{"n_layer": 16, "d_model": 64, "n_head": 2, "n_kv_head": 1, "head_dim": 32, "d_mlp": 256, "vocab_size": 25628, "activation": "gelu", "norm": "layernorm", "norm_place": "pre", "norm_eps": 1e-05, "positions": "rope", "rope_base": 10000.0, "rope_fraction": 1.0, "qk_norm": false, "attn_scale": 0.177, "bias": "none", "tie_embeddings": false, "parallel_block": true, "init": "normal", "init_std_qkv": 0.0709, "init_std_o": 0.088, "init_std_up": 0.101, "init_std_down": 0.101, "optimizer": "soap_variant", "lr": 0.00414, "weight_decay": 0.0, "lr_head": 0.0149, "grad_clip": 0.5, "warmup_steps": 200, "schedule": "wsd", "decay_fraction": 1.0, "decay_shape": "pow", "final_lr_fraction": 0.05, "batch_tokens": 32768, "seq_len": 256, "doc_mask": true, "train_tokens": 154500000, "steps": 4715, "dataset": "wikipedia_en"}
Each number is 128 + 32 x the weight over its row's rms, rounded and kept within 0 to 255. Layers, rows and columns count from 0. Numbers have three digits each. The size before them is the row's rms in percent of the matrix's.

# layer 2 attention query, 64x64, rms 0.0716, rows 0-14,32-45, columns 0-63
065:164112152120098126124075147121114115154109115207139047136130084131120076140114126141143138169140115156147089127190119142137052135101139140105143203133176133081159170113073097154109109153101074
095:140126114128125168096093172176175079149134132172088116071108175092163082143168112113136164165175151144126148164155131086144150086090135126130160084184183151180176129135130097092137110099078101
082:135076153154126101170132208072089141144093127104101184142124110164089095183110108107113150099118165126122074135100184125190147111094129114119160181139136141104115117110182151080172113151174164
081:133208117101147100159132125094155086080136111115128172121150087054122152171180146175120138108168148138146111151123144112100169145133128194087142151126128134087137127184088139118064101194082109
109:077124072102114116182117104135149123111159119097145183173123151109093122198151121141134178174147072128138116095188161136122155087157128160079121061111114127101192117153145112127076179144088129
105:103110172134218105152187091073147117138078104072151137181160126127130155111141163103105126176138138129128132134075078100125146108164135088159193134102107091162096128180126157087148120083146106
109:156171124105158175113098117129106092126132152132109170084084098086124143153124129151109185162157082167112177154192127065152140103110158111153117090188132099145162092178121116144167128094080060
108:133142115137105083072090173125088177163128084144131146097086154196133089132140148180100096117120141119134088100085082153145099181109126105146141176072152100128064124120054181134154115115140148
107:120085165087132099107113110156097164147163128114127181171116124119126206123162127092087109122071085148119098060109126146178146150089134124126124140069093207131090098111092184101154166129142141
087:123115172104167171145064171156185116106117155166076104088151124129079064092090132158091097092101116114189158094101145113113124129096129168117104090161131132169103106182156156162173130096101102
098:135112123059122076112122170119136101116142161107086151167206128101127102063157129160069151119122145155160122174143072130118141084106130168072132073169135192133154088156124085137153092148118132
102:103141149122134128119086074162128100189083133219114100182135125051121104127083141132189165165122141102097169209152092095105135144136117138108133062153133106117124164109098112129135163124135122
096:062095127105122103093141127136110095138141131095133131185179143130152164115170140168116125104145111110113135096132076180209149127128153106169131168045131146199049128092159143100140122137154154
089:109118135085134094144168147138142116154113143087171120183178139104151114165055122133165125031102101113111165079121144109098132150088066150094206117126140137085122168128088166154131138149162130
089:172116133146135128118171123150111146067099054038122158104162103082170121106164125182141128177110218131153104119079168123113117127137132124103155152153144138108156194168114105151115138115094122
084:139098153140131175171065167138134221161150134153134071157119149102107090166129060126113148124108116117132107086198106145124150143161115164105135186155119122133113086150118080195106110162106149
083:113153108159172104075165115170132057083142076138117096134155108090130120085098149183119156147158146089105125149120103152087146106172134188158060120118177161137160113132149153086175158078103156
083:105110126098094157166075194072096198113130145096131118154100127191087146135156108103158084138107118143173135128131134150141084111104132110131156132166045076166073151108113113193158113110134113
072:155168124091172187062087105081171070146080150179119145153113128111124138134136157161116106109145115073150157114077110178065120087141136168140178117151156144158103158200140129159135148110129117
107:186117098088110126139121131104122102117041209098121173163104111122097130130099162132170117146118087121162176098216139149114092131123131127113160169117115102158111147209118094081135165124113126
092:127097177120181125137125132163105156146088129160122129164072132099179143170134141104101122160175126126184146094101107074161148182072099119161113159053104076145129104189157085090120118102156117
113:091125097142132208065173111205110111115155114132155151120096073091132124099147165119143177135135154112154146153166121107124118094147137141193082103121151127100174093138195115117136163088060135
119:170128061131099076132090158081081169153142120157101161116131167154127086088160135145074143076131168135123096079094087146133122142131106127153176138070143132178089147120065180139176104112147151
128:223130144087124063129123108107156148101127061153166102096113096128113103154210170094136127104149124127148138101089135132123082173076160156069138087124128113122130146165153148184107143129133082
110:149187105194170134162120137127123169112176130125063088122165078152119160136068142146123047102080134184133142170164155117172057141107129106114146146158080125142134119106174120146150150134118116
086:135149156046101147068135155132087097079141113073125173171088152081117105152142063088089113133091128143108158111137101176133119104137135099142166128157141139151122098152118126128169218154179147
110:052169123106161084144125106119170084125116107182154140140093153075141124142112140172093179132137066078172138091101146150120155186131145105199134084103160159132073163120102091132158112124144104
111:117131154116127103114131139121165107166146093060181077169185115209113105109125144172099088120118120127095108124167061150099101110175129125136046116107138144127077089102138142121194095131110142
091:099118120101123151170202098129170112137121121131113116167131130167088128193159165059157166123076091139068147083118124175079132125101147144142115065105114077162145179154132158098153121128074145
# layer 2 attention key, 32x64, rms 0.0692, rows 0-13, columns 0-63
078:138163148087110107157159097126134105165134138083180150134094106065158104127129186132102184115136081167102193147154178121103182100127158077177121084179117157158172149105120088171101151123144126
107:123123137124118121166195124100116101114093161078123144172207066120124094162108129080198136179107120166142105121150152133092112100199096176110145085161147163131140130152177108182159135117113120
082:127103179121160091105101143186128146175175096187091169072150146120140173129124127152107115120156143118114177071172085117147102135116125168129120170079134147069100124105060094084134114149190129
073:098167157092107149091151113138121078147159177139150153112137111111167137134039128126084099153184139166149155115157160187122126137112113056121135104132084166133203110096177177117114144154101164
099:055125145077132132135188132155121117170063115149180105081184105142122131108091085116115119177076147115167136169124125154099143189117120116090100122149120181108198159115162123136125152192141137
092:122093094137109201137173120172145120147137149159101142122109095164120099154130093175083087089146195126083099146149050125191125142087071140119163143125146072120103111120114184112146164084111119
107:086110122097160077150131125071081119090150104131114197120162137172130083111116099098147068098144143137172080147169124132109116112173144165121202134180098120162123188122090116080188121141119124
149:138167110169152061189080153149107136141153158146104125121096159177133116156132116155116125143150088149138125119110070138160124134145075123185114129136124113127044082062057168113158066139141124
110:125152134143079133128133081228117132137159121125110149130100076186095136143110127096123103122177188157146135072105118151154125105185134103153107143109084106136148124128161068037137094105088121
121:186113130102120040154102126106156149122102110164133136184126148158075125107137106140121121135146155115095133073093150089163121155134159085152139168138173080136100135100091132088157048101208148
079:147122139150141145147135067133078202119179118141121169126133177121109153143075149158125134114156103172138073112163094135132130123055162160195131093093124094150196155086132154140112066156162122
102:122091165125197164112136156171134172107121135127138190099137097156143110094124123149081125150160127169132119084083134178154127122128075180161078143103076149106053052123101163149162132116106149
111:155135126103132147147171139125188088108166137149101143144165094049150093124116119088152102145123115141167138163129132099057078174120165132105108098133146130101162147156144033201084167150121131
089:155112100127122137085159137131063159138140135103090086104093151122159154096145090153113130157189100152148139088106144086121156181135117120139086145146136098131044137105133125139079107194074217